Each number is 128 + 32 x the weight over its row's rms, rounded and kept within 0 to 255. Layers, rows and columns count from 0. Numbers have three digits each. The size before them is the row's rms in percent of the matrix's.

# down: layer 11 MLP down (transposed), 768x192, rms 0.26, rows 519-698, columns 64-95
# up: layer 11 MLP up, 768x192, rms 0.328, rows 520-699, columns 64-95
down519 104:134148086137106152133138163115182134157080077158152138118131108120133109057113169107128060166123
up520 102:169052138135132153192047089139133166154109172123062125179125122117138128148147121118124120143114
down520 113:114107107126049129132093138115146129148137096114147112201088130140198153140190064113158179097119
up521 093:123171126128085115094175145165110193148099135135121121130151108074160110120151142167123160118093
down521 093:126096116155119132098122104126090132133161111141125181178140204178129116104137115107121123191105
up522 091:133198108107105136107176099146131161165152119131159175113124114168066176123216087106147088060090
down522 091:142077096179147161085172146139149181125121143107040166135113060200110165108115168122088130090094
up523 105:123166078151065157189091139092152144108155070121117123118120172126174177135104163181114099140123
down523 114:150081121124172092140128171113124132148130087164134106205127097122158129117107133175175116137130
up524 092:131136127124154162134141091101070109133153067171131061098035124090110194185148169126102195112158
down524 084:131126154078148217147140122214094104151162198103080139166097119095162152141118088109099122168137
up525 091:093108089224178143111096136097113059153105148101087148144133092164154128126155123118114096052133
down525 107:135137115120130153125171102184130119121077092151081129148119128154172120144099083106148134147098
up526 095:115053132120135113145167127198090131110084098106148102110152118153159142109100168138118092147074
down526 098:161131116081134094119120126116160073134146155129160130185137132094172063132141074142134140129111
up527 097:132102149120143125127097156132182175121200136134194107112113066164141114118092102112211146204153
down527 096:109106193099126144128132087099109132125098165149128123195104123117138077115058107121150177126165
up528 103:105129161093097116135166064152171134171062101086091148137130168107153072151081173112123106142097
down528 118:101089135083115108143119151117150151076206110140100180107168128100092072128161174097118117143137
up529 084:083159158117143145078181054122126127143114091126127101126088147138145159124121119107153088122113
down529 096:190102142095138103113175158149121074065134123111089144092082109140127137061128098116114176122116
up530 107:132153110144112087230087098104126128111132119078165141132083073122055162179172139086125112096073
down530 073:084102128114131112129120198117113084158153116133066109179115113122148157109124158115166202118151
up531 099:132156098115127134122118091147156085103093123122137098180065091144116159094146123181146134181170
down531 100:135146142119163168129087149109136131138101121113123129121149142103157088160058069132087121172124
up532 087:146156125146106158169135101123153150150123176122137137080166127109114149193194177142085127175052
down532 092:141119140174118145157154105116119091147141158076106161129165112123127115127106092156149101117099
up533 101:151104112143120086143121135118106101169134129175144174118104089114128193122117124093147101132075
down533 104:134198170160156109113128077119142103122115154177178125110123129121192158183060157133136069114173
up534 105:149122148077202186123214113192155118069104141084086072152180093129111125096203166121140138099127
down534 093:100101126136097136117086118080173137132103119139124123108170166132124114119149117190103192113145
up535 096:114146065070168188208135102139168106112109096140124096148109106073180176098150136136151073141136
down535 105:121089087061206114163176127102152138131081171107120106120170136108169097152112128121167147117182
up536 100:108161090086091142120083126136201146148142119157090131154155085091140061098109143118120135151093
down536 103:135137143167107114177133161136122114108126221204154127182075135101104141162132060109137187158132
up537 103:098112077190109157107162145145164123126140102173154108110112138127140116171150155080141153122116
down537 099:170084135088153144079152148113098112175157137099103074137153176127133179144151120179111132149129
up538 108:120081092132118120099137097115108107117198116104171211146145119176148097162154106158125100084160
down538 092:069110110151195179143108165123113163131132108143142139082120131101125184164106144154165111147136
up539 089:102119057122051174082103081110109130151151123131164107118136152138138164138134122126093120207103
down539 090:107065137111124155181120115143142184146110090128068134107120162092091073106112125171137146100117
up540 092:113191131137210088148184115077146157156137138165133105104141177170121083142135149177130120100130
down540 097:113148088098118133137048116168098084155186073045132185131120108185135141135156089121085145136111
up541 095:114112106146119115179139108147095081181100143094201145140108124225145148195125115105077140132102
down541 086:149107140132080170140088185129078093064160186101137141125165112111175119198124159097161086193092
up542 089:145052129138127096141187185119107155119220138126121130171138125120149119094143102152129144122125
down542 094:058141126096147142156153117138165103144129122089172144191108066091169171111132077132123130089104
up543 107:106131090106132118157055128093119180133139146167169116215163153115109198162041110118151068154126
down543 086:136159141060176133103054150087109097083122078156171108157182111093095096120083101182155113122096
up544 085:136120118162096139127126154083065097130119183151114153145165216159100132158167058082170139156124
down544 087:126107138107136135161114158206115126119136198118121097099128085128189121137098162154073152080106
up545 102:202107107162150157120168082172128090100124139101113150158127129085175111105097183149154147127128
down545 110:147121129091120187164096122110149119120177127076096122095104172158132055097132166188110104116105
up546 102:118098154119138166108103142122179152140143115161115122144130131114052142112052094139104131195104
down546 100:191107111096139118113139116043082143095139188147016150107173177150173169113112143155122111196153
up547 104:145094172098108088205169109092105154074109157150163124122122130186122135141116136048185067178108
down547 106:099144128124122085126158158150155125124171142162186144088119076128150092111097134079123128068119
up548 101:108149108145110166081107174129096170130148160077116074135162093112104116146110169157135120195141
down548 113:146143186196172088151085113109138131189191183135121154132102157170181108079164125189140150076211
up549 104:178145109169229182138147122193152137111080115092087116139122157119118126142108097140083138130099
down549 117:103134108116133144118128172111118185068087085090139124086079150125163096149126157179204114074139
up550 096:124140129145159076157190144123156168143118123101145122165121149146097186168205111179115116121074
down550 092:105128158175142127139170157139091144141144136128118064077118130079115165154109095174131118146156
up551 098:136154123150109096115160131137122109110104101114173050120172095096110145092088151135132091171126
down551 096:153116153160202141118086188101142104134185154076115122158137124117130078143075117160109073187147
up552 091:169151145164153151164109139139159145136097113111132138184162116124124123069172164107132143107120
down552 097:153121095189110133128138128118126158166100093146172173147101097141097176146130149132066137098143
up553 103:108134133163119098132154082065142104130086114129112191154132180177118126120145189129096096155108
down553 108:118171156149071142116128156131161123141158124148145162082130102193105058143181124124135132076109
up554 104:135221134116112221110168104127134081123081155152154128106055152140128112141135146150122192134106
down554 098:089098110164151108089133162169132124159136145150135096144100080127096130127102099144115101166124
up555 096:137146114121109142134162096096132077126112167098044092084150085095128156139143172151100107137153
down555 100:100131134125114186159213121070128171162172097126147140116161112169128128126128187123166108142149
up556 109:160143096177211130126205092077140156143114085118149156117056064099137082137107166091106121158106
down556 121:160119132150111165156148136152151123088165150167098113110084107096170120108162133112084144108156
up557 090:095125115138068136093143104150086169128157141120124184088079153109198156124099106136150082169166
down557 095:156072101113189080161144135089152184122130122161101169140129136124122117143155076140158127087151
up558 092:149177135105145144144144145109162126119160152177212155106112139153106100170076085137108092107079
down558 095:122116105104092035134120160143150096100107079167147088109102133124096169159168102087142182161129
up559 107:155129148087102174113113112161139128119177136149136096152156080169191179149109129082096106110129
down559 112:130107054150145135145132109147077107146101106143154130169132119136128080115140096111092173134094
up560 097:175159124147128122158112095097149130118106150067107157075106137066064114123135095169100064196103
down560 085:119164113083059131100162149113137152141171140110174148144120115087162116138115111102102130111173
up561 111:106142096158119094112157130114136089138166045131097128123072082174127157172132124136139124148103
down561 103:126163129098130155178101144157052123090193099183138121138152150162179108093109142086140107154149
up562 101:110090123155133145125118092179118155136143067120111083067139118148085132158163094102131148063081
down562 086:132112101148147149168134111100129092156101128148124125114149136027147110142143137131177179197137
up563 107:069117104107109079132116114107161140131093087139093116112185091082089063170119128098138071077141
down563 116:165126191148107122134089144138137101129114091151209180161147119110116125119169107124150104045161
up564 101:173143152105091162143120127077151137134091109149128165111097089110152094122121096173117144169108
down564 105:106130177120122164119167148036090150071096115112092153135138154149100115085136128165098149120130
up565 101:133129098086069144170136123125143113186110163133129142049136158138150188119163144183110114184124
down565 114:069159063151095154104081153138130114149164096153115149128161135196184132108128119138048096107172
up566 104:161165168124155111140140096171122181183100101185125107122158156118146117106107130145154146093173
down566 087:069174210095093141153094156130098161144196125122102137159122165097137124105091139107102094060183
up567 103:097125197098101138131130071104182080126104140126179119153189203135116141151125190152162094138078
down567 099:167116102057151103085156128137176144135140120099136135096099076134069157120115041150125090089158
up568 091:156111082154124166163160149160107200141124101104112135124160161165090118102089111077091118102109
down568 096:086103164149167166126137196117103148189073118148121080080117180122121125109125140150089114116127
up569 098:103175161127088148166121109122162117112086144118136125160142154102179100091147090126215100113091
down569 099:103143117123148093125151193147116126118048145161098167152104082152139092140086108109147141148122
up570 096:141144139144111041150077161139079110062162181106144118114175108045057121141134089115100138168136
down570 086:174143133071162205129087082121109137163117060131131172162103192174117120104118104114132179089154
up571 092:144126128117094151110153114107166134135119136091123114104166119173137189174112112140134148094110
down571 092:149126103114172120120120154105112128129147138129155075110126108185155185115113117110203050119120
up572 093:114130166110116121108134160129126131121219113153123144115148149138212156133160106107136129131091
down572 102:135131114185139086119132171106141031082087117116148119161129111154138142098134131155159119133106
up573 100:106171165138061123093122096177118143108134095133075091138125110110152123135124114120111082124105
down573 103:160151139098146107133147129097093165118110139098142146134126092203133157124104157099147101199187
up574 113:126184173124145156149076109121104148109144137060114187166128132082091112102110128098095202111121
down574 063:125136156094127131135097153117133121109152121162056109146149146132124114064124142157161146092136
up575 114:112168140146061135205089137130107157138101166119125132109063139157157134045144112124123138121115
down575 122:127122102192062120115153156162116141054121197126073167163101136090123094156148066106179102100121
up576 096:125153131140141122186086097134099133140126126093159139112180138161127087162154116152100104119129
down576 097:167076069129098106122148116138122093090090182079076154169152176114201149134157116124141121166115
up577 100:104124092175163147160123118135073067128090192133188143124094125111141140151095182088149132142089
down577 103:130133083079110158145161175113159060137114115165074146101128171123118147160181098124155120122157
up578 097:139131173123157118149170109157075103089110184099145122191093142105095156078122117115106128081154
down578 110:108159209148167120132107097113150107118153131102169129072166101092072099112080059160203096069155
up579 093:128144088108103137122084086130164113090121127106130161111167132088201097141136094144173113117142
down579 111:152097133116161137090143166127129081139149090156083137185186143157098160053123075046123114100166
up580 111:152186092094130115084131120127110146148119121142142149102124090142123118133124152165131142137159
down580 107:120159128147134190116192103148137118149102114116179136163157116091090171144108179091160181100113
up581 113:097151152152158122155110067130110124064137049152158082128168141120138115145098153145120172139093
down581 095:105107119083088134110135116129143134199088167155205116114154105086115161125153084058092069099112
up582 096:129071186141115107138118140093110129090147102133070094170113153088168104033135164105099224163126
down582 107:118125039182127171251127153116063123091153176108132150201134142217104154107106123066175137116138
up583 088:134172098090086162104125153088104099147118170088129124121150116100167194133154075113172105119094
down583 092:129148102073182079090136145118176149101154089118164114112092027115105176142111080116179141121184
up584 104:148113113116126098116092113179142169114184173115131144168108134100166185094164166156129156125144
down584 125:117156124116087152123140081087121158169140120192197085147136108021112173146077072161109076125134
up585 118:121149056133155081116190137193134092128113092151204110174099128134139087126128114140092102170107
down585 117:151082114143069124126122126075155167140127127087159152101102115102153116126127117133079086120144
up586 092:104085116136167196179170088147150155097127090113130167147062130146090149110154124160103076112123
down586 095:132083120110113156101143159063089140089059144130175104154119134127134117097119135121095151159135
up587 095:116149098134136135073123169140127135153088135124156126095108120103116112120092146074087138158164
down587 100:049128163142140158147120120106135023134147124127148149121107135124169120120200141090134138145044
up588 095:178211115136127138102096140095140080156168140146163152142176124097135127104079124079136149124086
down588 093:100153126187084135119126126075137159141134156150111049144110145163162139119156070110126167157109
up589 080:145153083136149156119113109178156170104122076143075153110103128155155110174176196148091191182147
down589 087:112159078162074109134181114090096104183145096146096101075165164092126166193128099119098111145060
up590 117:109134143130168093121146104078154152175152142104132117133114112134146116136145112095120169069098
down590 077:110088134105031177190169134122121132108169107137114136147143175145145102091063113151165100126129
up591 093:146189133129184158159129115131138153159088127095198122134127102118146111106118119085123053086120
down591 101:139104207147148137137075195096117131170122111106167170167153149084179132104093094095130142160158
up592 106:169134030108128140128098156116181137185107093137129118146064108071061070095120161102122111124067
down592 102:166143116151122131044114123094177136172185095054081145205082090158105059149115117146131193110093
up593 112:152161131089154069114142115185122113116121218128112170139113157151158158101107139139090068129069
down593 098:091065072097165151103061124116169102101121156147096142057144114140157109124140093185124125142161
up594 098:122126051162163090134154182098142084113117127139086118102133137098164193092134165110147124114129
down594 097:132136074108140125176163182128119169167108086132139152203148154068041120143154105120135113061138
up595 073:138134091127199063116130117131145174095149087180081123135130086173136153136101142159121100170049
down595 066:103095104126129155131031144127132112168153219127127126155124111096160101217147140115088154140139
up596 097:143200131144104148099121112127131164159105131179206187091074140121120043133149110174098169186110
down596 102:144119156144158127031075154145142129108114113049134150118118122140100118156230140093095116130072
up597 096:173147141104125125146153104130103141208117134142102117154214141163056045148102136148117142123095
down597 098:165117111151213162104129091134187133088146107100091082103123094122068175121089140118154073074123
up598 088:122097095103164151139118092098139184139095068174125167158144119091190114138126086150210078096143
down598 091:175211139170075106131120175132094142131125090132110147113156147143079143161102145064136141111141
up599 106:155188106091182166099086097137126161127095143160164126145120126094133086161103115153107105102176
down599 108:091138081109092152150122186102124124141127103143153190142091134185117140145148164084115179129093
up600 097:154117128075130084107112104121162129115098161062136143127073150117062138113108179117125112152109
down600 092:127091134140132181122181119106105065131200127156145103116112115133176117122114141109115115097145
up601 113:198162095135116170198089114124135116178140128187078125127146060122130132107124139134111107159095
down601 119:187145125186142116154120134175107118124060147140121125146205142100179130132209136093087168091111
up602 110:165159084140124143134194183088142125152103094154157077103112124090125122157138139147146133195159
down602 089:139130178111114138092074145194084145150149144073062106134131160143122092160116110060136122146124
up603 099:162136099170120133100112077209143094105192125169152156138108127139119091183036123126141136146123
down603 106:145105191102153109139117166104130078066122112164126144083076168100117097129113098147131124127115
up604 097:127112148167140100207070100119170052109122038129110121140189153170144103163155157127160153112136
down604 093:072120141127087156114126127112111156123112103165058159103102139172147164064137146058091114136127
up605 093:166126105163082135096150120111178138120182065102190126138136102120131162126108153170183111176144
down605 098:139165103146124137136143211138094139189138139142120127132174135158139155105096221090101112174128
up606 096:172209139150132122107135114123122095153076188183086118136082083100163155140091135129113087159139
down606 106:077134079140129138130122155147148134132133110097120117094148149154093114128095100126146110131193
up607 094:172135075156130152112055120143182155164190157097143158168111190161174118153225142201130159145088
down607 098:128140175070133089144112147145143120108170066157115172095158131147091166121117180168106144100178
up608 106:110160138095121161147142087125127124179072095139183128165164084103153157159122167099163164125163
down608 108:152099084120084089174158183123092102064103146113087164119097155177155121105107143104083114124131
up609 124:085087111160228124133129065164152145102132154162164146125187139156146162132149108131084206152135
down609 116:156148144112053140117163166105092112146097091072100130135038065105135089109092130114171047097097
up610 101:087074129149098092135139080089148127152117138169127109111162154102187152177148112129192128149130
down610 097:148161100151137214122157166115145102129133120052118144106141183106112143114115121210144119130154
up611 096:150132114184095106181126046182093109129082163117165124095132130097191125162132118114127111136068
down611 098:160118151112152112053127188113121116161144152129117070158095113095105120124091169223155137144128
up612 104:118133104160094127174138103092118193104107132153186191127141133131096185125096157154183141105093
down612 098:105140116066157095099094124113183119176182111146117160089139128118136134077144109170144117174125
up613 095:122131166124096110174140115126154147154081119054118065134187155073120178187081141118148103128058
down613 100:088115075132098092178159139138142099133142113074165148134120147139127125146108129107078194151115
up614 094:136137088142096095086205178165066132148140123157136070132163118146108138153156128113122079125071
down614 082:041141115129180128100165115142120112150153089082116085136087142158112132157115181118185172109095
up615 111:163122109160127131131124105106156075108156136141143125187163109167103087137185094141073091114118
down615 104:071114161135084092111127144091068079115129117119141133134195073197181129072126098113146112112128
up616 087:123174184147038101113167158101139129219090135098070152085153122194171070154130113102130126084142
down616 099:086092129130050126106178165110150133133092109101113130095175142152070140173144089149099143089147
up617 112:116119114094097174204149127177130143121119170120164105150112142043145152122125134129118132136122
down617 109:113094155127112130117123126147078089119170115148086131092142150057112186092171110113167162090127
up618 097:139091133120140066073141101101145112125130124096107124132098099127099118105164138081088097110161
down618 097:156146104056188143127117107130122119079168163120142117122158114142095120062172115127124179097136
up619 122:140177132091132135145163129071167175122073144175190157090149111135159126141199174112070142166101
down619 114:119115130164108119100129136151136190053134143067141146072099161159106132168060150131175131167108
up620 097:174136110095128137172145121094138129139092138128149122157143156078125086161126117155158072172065
down620 099:107111102127137084129124111164064195117133062106122154164130114157141124144121046124145141070113
up621 096:144133097147104130147158048108133091079066177137142152120104098152122129112144114149106138123163
down621 092:117097146062170113101157149170148122125156118153143068094108147157124138109121048106111133176179
up622 089:122127120103142129100168143142148173143158107098173137093085118098117155111159170147180062120110
down622 095:076152169151125101187112143037195073116097115071141117199150115087118100155135135089064134129128
up623 103:126158120104103121031140108114122176142104096146114059130160148111130119149121136154132117189110
down623 110:143197190144124075146107185027130089108125148135111072120135111177122134119112138139095095060167
up624 093:136132163184133100092203130119125156131104150097129080113144144084190145177147131137143167153121
down624 090:166156067096109054097163160122114126149116141148150150111102129184130168164086148082127153182126
up625 085:168117135128236125117099117144129141128108086082126132110172131122150135196133118148101095100153
down625 097:161186116065096192130140152165066135162090159108173088160111079108133130070122120167107160090138
up626 097:162166079133115170194145148132103100132130168137053131194157108110108108139176147127107088143086
down626 089:077146161140128220100125076151098100121076146141076134124098130104130152150075077119101100056085
up627 103:172119069162076132153179063113125171147157105103187146166119223104192067078127166072120101134131
down627 094:113125151127129069164083121138136077092157183117083127194108161081116138146139162174125125123119
up628 112:114155096099093153135086096084160201088148146135127129094100102101140148150166121090142105117074
down628 097:087148110062115140091043153125120153105140082094110080098177143175176102103121078118156164061112
up629 107:134140155184137120125077148113152164086130124151134074185177099132168117147128092100122106138145
down629 097:164123116127181101102158104102083116096116141092099062127155130078125202146120116143140110131113
up630 084:102083062140128037084112165130159097141156110048103134161203104112106158053112218164139114099155
down630 095:129094075136104117107153097149119174123189099173149100119163164170125087136148160113093122184151
up631 104:142116145129133127178134154157121123148115135170155163127131097123137111104156157083149127173115
down631 114:149134146161140106145134112170127080198158072146135120135137148155120164116105147130073114137139
up632 087:160120111130157168129129118103182111165102109146159133117129110161156095119141129103142131145118
down632 076:078135101132139128216129155167115169122148161119142148134150173133124141069111067152123109112102
up633 080:198128150078103131137158094084163166077154136137166121165139155066142127182116138082121124108160
down633 082:106107180148201148133132125131158173157106117166161136143184094132179210164159121138191154137097
up634 099:181188124060141129084095068168125125115104121135129178139122117122123146136108120190130134131109
down634 098:108133169142113164148188181068138116094100099149148112157126100135125147153112112102145134203150
up635 102:116130141143130149130065117114152068173133175103161107084207129158186153147091148153136144129116
down635 111:186108126111112175140118114117096108140110226099145119110118086097122114150125116127139187047172
up636 096:086126148116110150155129137130161108171120141147124170164186164186133144159097138121102124118111
down636 099:194225101106154116150117136119150174126064153085136150081121155193110122151150156092110129119182
up637 105:145098124145143104138103109112158114125086075111183147086078081142152143143106099170090119165121
down637 106:111198168117174141109128162171133108082155107124079066155153151148122149154138108192181098131157
up638 092:099112145145187109133122052086134105100100084137101115182120096122219152164102145092125158165163
down638 092:157125097136095147153099145036207093151141123111134101073188120118109159164160135153170161139101
up639 094:102079110091086120160151097088110073113163147106158182134108150149149155119116154163134153126146
down639 112:104167151095137168143140126115107118049108090150188123121154137154087165171072113109125135169101
up640 112:126178116106158093078044093173148152121169154093127130121100070121075076121180140141114111161102
down640 120:066115069112137080158140133134130087140124188120127082161106095149098134161141142097109163092173
up641 088:122088089117154097161151122111108100035167136143133135129114082163094095080130144176140122163146
down641 105:076129078086121151125176111124149140099098111096122121162078122094137112085181120108122192153085
up642 110:149139041142138101190128096147158118153123089138134144097130143185100096076181170114081116132081
down642 075:157191184066073093198180150051137140104153154128077134144162172104123147152104155108187127119116
up643 114:171136020157098151089058096177154168125122132152155135125062163122167100129113128114139129134123
down643 093:190095136133126155082150147093121146173108045139163129080167225145094114133078092164170146095131
up644 108:120132117141154177098118076142099112090161138141172189170155126130135057154129111142162128157139
down644 095:056119100164101123173164180152114135171100120125143112146118138173140115172152139067152168096144
up645 097:135127130112094174134160148175117105165146104198131139185152176057202130126169179127098124188091
down645 093:117092096086101161125116104121156097081130134100156133117185186094074148122176086143150125143158
up646 110:107138148113052148113074108143130124168166132145167158157165094069156164142139146078094112150148
down646 108:193070133092158143090155138155068108153114122150132148080152169131135135131091151115147145108194
up647 101:137193142074146151137126066066170082116131167159135090121144146110185127110176145175182153145163
down647 102:130142108139103092131115110118085167135081083101148160117153131162104088104111079151079112047168
up648 107:122103123129135106201149076119138129176109070115152159093125123159226114128065108124161148106104
down648 104:110157113114177169077128149121072176179103125159084177093121097123153158093134134103149139106168
up649 092:145122112127063119118160096094121097130055149112105137121101145200086125161118190144141133148104
down649 105:167109169127172185087128121174120103136128113110127134180093120141159100112139167131120072113155
up650 099:172176161139122133147091073115174110145112150142157163109096155100117122144101062119120133107115
down650 090:076135128207102151097138146094049098089122160114138108104127150076071134113107153110093099160143
up651 093:130141078102135140177126079103143166137095157120058107144082104141142167133122159100080086062136
down651 102:095146120165164111143144120101118151176082131131080091125150132115147137114138148142156152142131
up652 108:173123066152147102147118108112102181055158158089108033113117080126136196135120137170077144151129
down652 105:061092065135147130145181122118127148105126119110089185124161129187088158105123120138157130118165
up653 090:093121135126106131108073089100098176149118149171122130079082059093137158166146113071134040117081
down653 106:174129121126129155137144128147106101103208216076168132117094070084110077169110109212162161154127
up654 114:136145083107189138115114098095147101162144172124188110151104109146124122160180091143073109077161
down654 079:124170163123121097127141144103138157130111102124092127086171058077129131108150121137167104099114
up655 110:084149132127080118112137094131174059084160048080174080136142123129141146127110120103119084129177
down655 117:079112084111096140102137149194167068139119131154135063135081130171076138208131152089150137132097
up656 107:110169081038158190131107132130120111109112138102126130141167142119130131173084136199090110116128
down656 099:091147088094054144150129114157031139100087111124148168163159080145120110177107132093114115182076
up657 105:170139110076167143103078134126111112168067086045174182155148199115125133174118132109114130143071
down657 105:178135124138152169130194167057090166118106121191105144062171099100128154104144179175120118072145
up658 104:156107128139187100105134160086148075160158098145152108068125106105176112146122129135065087068137
down658 101:113146084100082075136130185189126160110109146127162182136103152167068109110117105139142131165179
up659 095:119126089106056134080166055123131127139132081086151124165135162131131095138192116152140163196141
down659 108:134071142091145134070141108141169106137108087179075133151171118140135185106113154157126151130099
up660 108:099070164179161119167063122149152132120068182100098078114154149087081132133096144150087042119108
down660 066:080134111146107138092104173065121123108111109175086174093100136115124137083121182108127173094139
up661 104:129143087114130145101084126127186087099117108107109138191072125142128174117154126208119113189177
down661 097:115110162091175049146160172050157154144187080174146132110145120094087121160160147201173119118113
up662 085:090095094211118145092177105182137141164158075159119083161120131105152100152122065158110121126129
down662 090:135066164108133131102162173169123114033092095088094178133132110110178145131194166115072182149128
up663 098:120154109125082186178144109155124139149205086140118125162110099177123129127192130165084172164140
down663 087:135119133147114130166182121145105135154172090176080161125136141117145117087133096139130124059077
up664 090:164127142108168105168143097136126127174189151182149062136130095136104102106127143135182059106088
down664 092:129117130131106179127068136132070127139171115132092172109118173143166165158106103178088125137175
up665 123:096155136108055106138100084192105143184047159137117158101115207143174149130139125111078077085117
down665 092:167100122154157149152154175146141107113128083129146107130119116100166135118076090140130161144154
up666 090:130153077117106174153122129072136101090174084125134102153156144069143092087147148131165091145179
down666 089:155084161129084144140136148144099125104109169116117100089111117090124169113095103136110127121075
up667 079:123116083083109125128118153120127097137145152094119145099125134133122154076143099171080176158091
down667 082:101176147135120160097123133161093110144167098125083087118137118130087104179119048122122197072086
up668 105:120143102170183160100193085129166085111089085137130112146101098142183101140119160124118119142066
down668 097:129183133133103120157141095053104090182154120107174159117158099155131063130120107150125101157169
up669 099:094179100140131123145175130187169159074072107098162139118141141124094114147169138169106136127183
down669 087:139152128121129094109158103092100093110107116060117138139199129137101100108142103160130116128127
up670 095:134055080120138091072154135100173148110116151128148129141137124062138142127166149146163112118127
down670 105:132130111148136082141133194126105172112151127163062086104195124108137110089160156153126110144129
up671 099:207123110129147047157116115135165111158104157092094127139110062165140132144129129121109168166083
down671 088:070136119145106109112129215143110116083129105091125081092145186132070133158086161134143106076175
up672 101:125086109164095118117141148170117115102162043120179113088103192096135114101081128119124149111134
down672 105:140111173144133148135109054126127142173145120168112105143147122106097085191131150162171137084110
up673 095:194141130148095097067100129140135138136108127117135078111114125160157164115133082167135121135123
down673 093:190154102085132153117155137115112153133165124109097135108137127082149105134152100166108158141149
up674 100:175166191085038141120142072129134157134210118177130160096084117110097111131132115137116131070144
down674 102:119078143119078125122124086140130155128066133108158180137135117125125157128090107110102103093110
up675 100:081117137082126099175122074118198098099141139131143144133143097078129109189089105084130176143199
down675 084:152125100120139128114092108056110118098096140107163084042100108101144158171141140098182161120121
up676 094:158138091116141124120121123142076090113229191125150135175093078107153081142097141126144150156158
down676 106:130131162092127126190172140110153123088155074116133144164121117124118129130163074135105105097103
up677 098:146151048171198117159156140083093158150111116174141155124127119175127139124096121125114131161142
down677 101:062122148156175137132129156093134099139140089060138108081144129095052088158127115179120119121168
up678 098:146165156095162138138138102116137075174117141147165152155140167144045155151154092135107158064132
down678 091:134076110128097153111137131130025199163185121154086187144174127123123089084108134059049128156147
up679 091:131204159130147137083142093063142138158127123138166100112080147138143075133123127102060178181105
down679 087:113112111138190139141094125113186175133099141111127134090124137150138141115114114144154057071150
up680 108:101108174099149169098058103167121153173071110111150151121165216142135134145147167084156163119148
down680 108:177101111188136167126201170136201127168116075155185049097125105121120134140055125147118165112127
up681 094:103184119203154095134118119099169195150133205092111110164147113143119153119125108049133038139148
down681 095:106110109126073100121161095106099128176141105175200104091147144107133123139128184074159124159118
up682 104:111124078125149141099175121176147140134096099127145146108091160091170137112082167197130092104124
down682 112:161152128125207135177186129149143136159103127120120070151109150124125137093149102153130182144156
up683 094:151169118130147152120117121131119124097083144127150134113131176121161161121166150156168130031065
down683 101:120154140177166110173130140166097123137121077104142113101119175122125088164126163177110145145120
up684 085:093163135115127135166177072068135160155071204091103116157171151161112152112087117153161087182170
down684 088:154159106210094178088099118133106147130091106137131197091187184122056159178077107138117103079138
up685 100:085126105108105099124188112145209076219112133162131104082136147153140160109152134160109095118124
down685 099:131139160148163123098165234158134079168145111116076099167109115102137128179119108129163110176080
up686 105:144134115149166101209187118153131100140207212104126100148097125163165119154107088152154087120110
down686 094:110131081180157174191165172138091105180121088095140102118097179159128171140168042138112118131101
up687 100:128117162163145104131109097180153155105118207120177148134140102141149107137205072137132135123145
down687 104:178159178144131123216157142137139125125158124154161189101120126146114076123129112115147140128134
up688 118:083146105154138162177084123132096071137120115158188140131139087111133081163121175153144134164117
down688 124:054175091108086161157113122107117073188109183151133129130107176047151140142090196137138152134157
up689 100:107201103136122126143092087169144155173159131100115102119073101082090105059143054156153157115185
down689 104:158121131119155136113108219156062116128136116080146181097173168147129100149063209132173138176120
up690 100:101134144086139163129090105107150074139117133124090139147143152121179081102136091134157181129141
down690 098:142143165099164137087145124171179157112142141093172136089113138146144123150090138172182113203162
up691 108:115170096114040130163136110097142114165121083155125094094105163140137121160147107113087143101083
down691 104:126156154184119157111186131125181113134092169142077065157129159048141132122083110113096173181132
up692 086:154127145175174150126209098098138105227164103166131122077174138117083150075151159102103118140118
down692 103:125145110154157102097058135171148145109124176166090127095115111157133143174146115151065137109141
up693 093:184152146166107144077167081134116121133159111180133206163129093154089160115184125133094122211103
down693 101:104164160163159128146188179178154109089161138122118150125118172177042175155149100177135083115116
up694 109:175176182145143080073083088134173117109108105106159118128141141102122149128188120111056131139092
down694 075:106120131153147180136154149144126108143110044153060150104122132127104116122153140134145152155111
up695 101:149185120180096154136155102100199166149093112093099124139164136165171072047062157080105124091217
down695 084:123147155145174120082133135098060116128167114121128106072112122124139161206158070151176126102119
up696 116:141130043146133153135147055102142103151119173103151138095089117186147125140130182142085123113144
down696 119:096149143092119124128135097126094116197127149174158113144160146205102193061134140106124113123096
up697 104:186135101182135095136150115097135122079149148113097150128100140130119150097167117093131114099061
down697 100:079149103092131071163164091116079105073140165124039171132179160153136212171149124121136133145138
up698 087:126127099076120115116177119113118169199092130132156151073075130147159111120130116142137096142101
down698 106:097063127119112159084101121145061111130136143159115143112093114140095084127100125110166084098106
up699 097:141094156110127152116107141129089129147164144069136080199175137158162151143117108135140094129129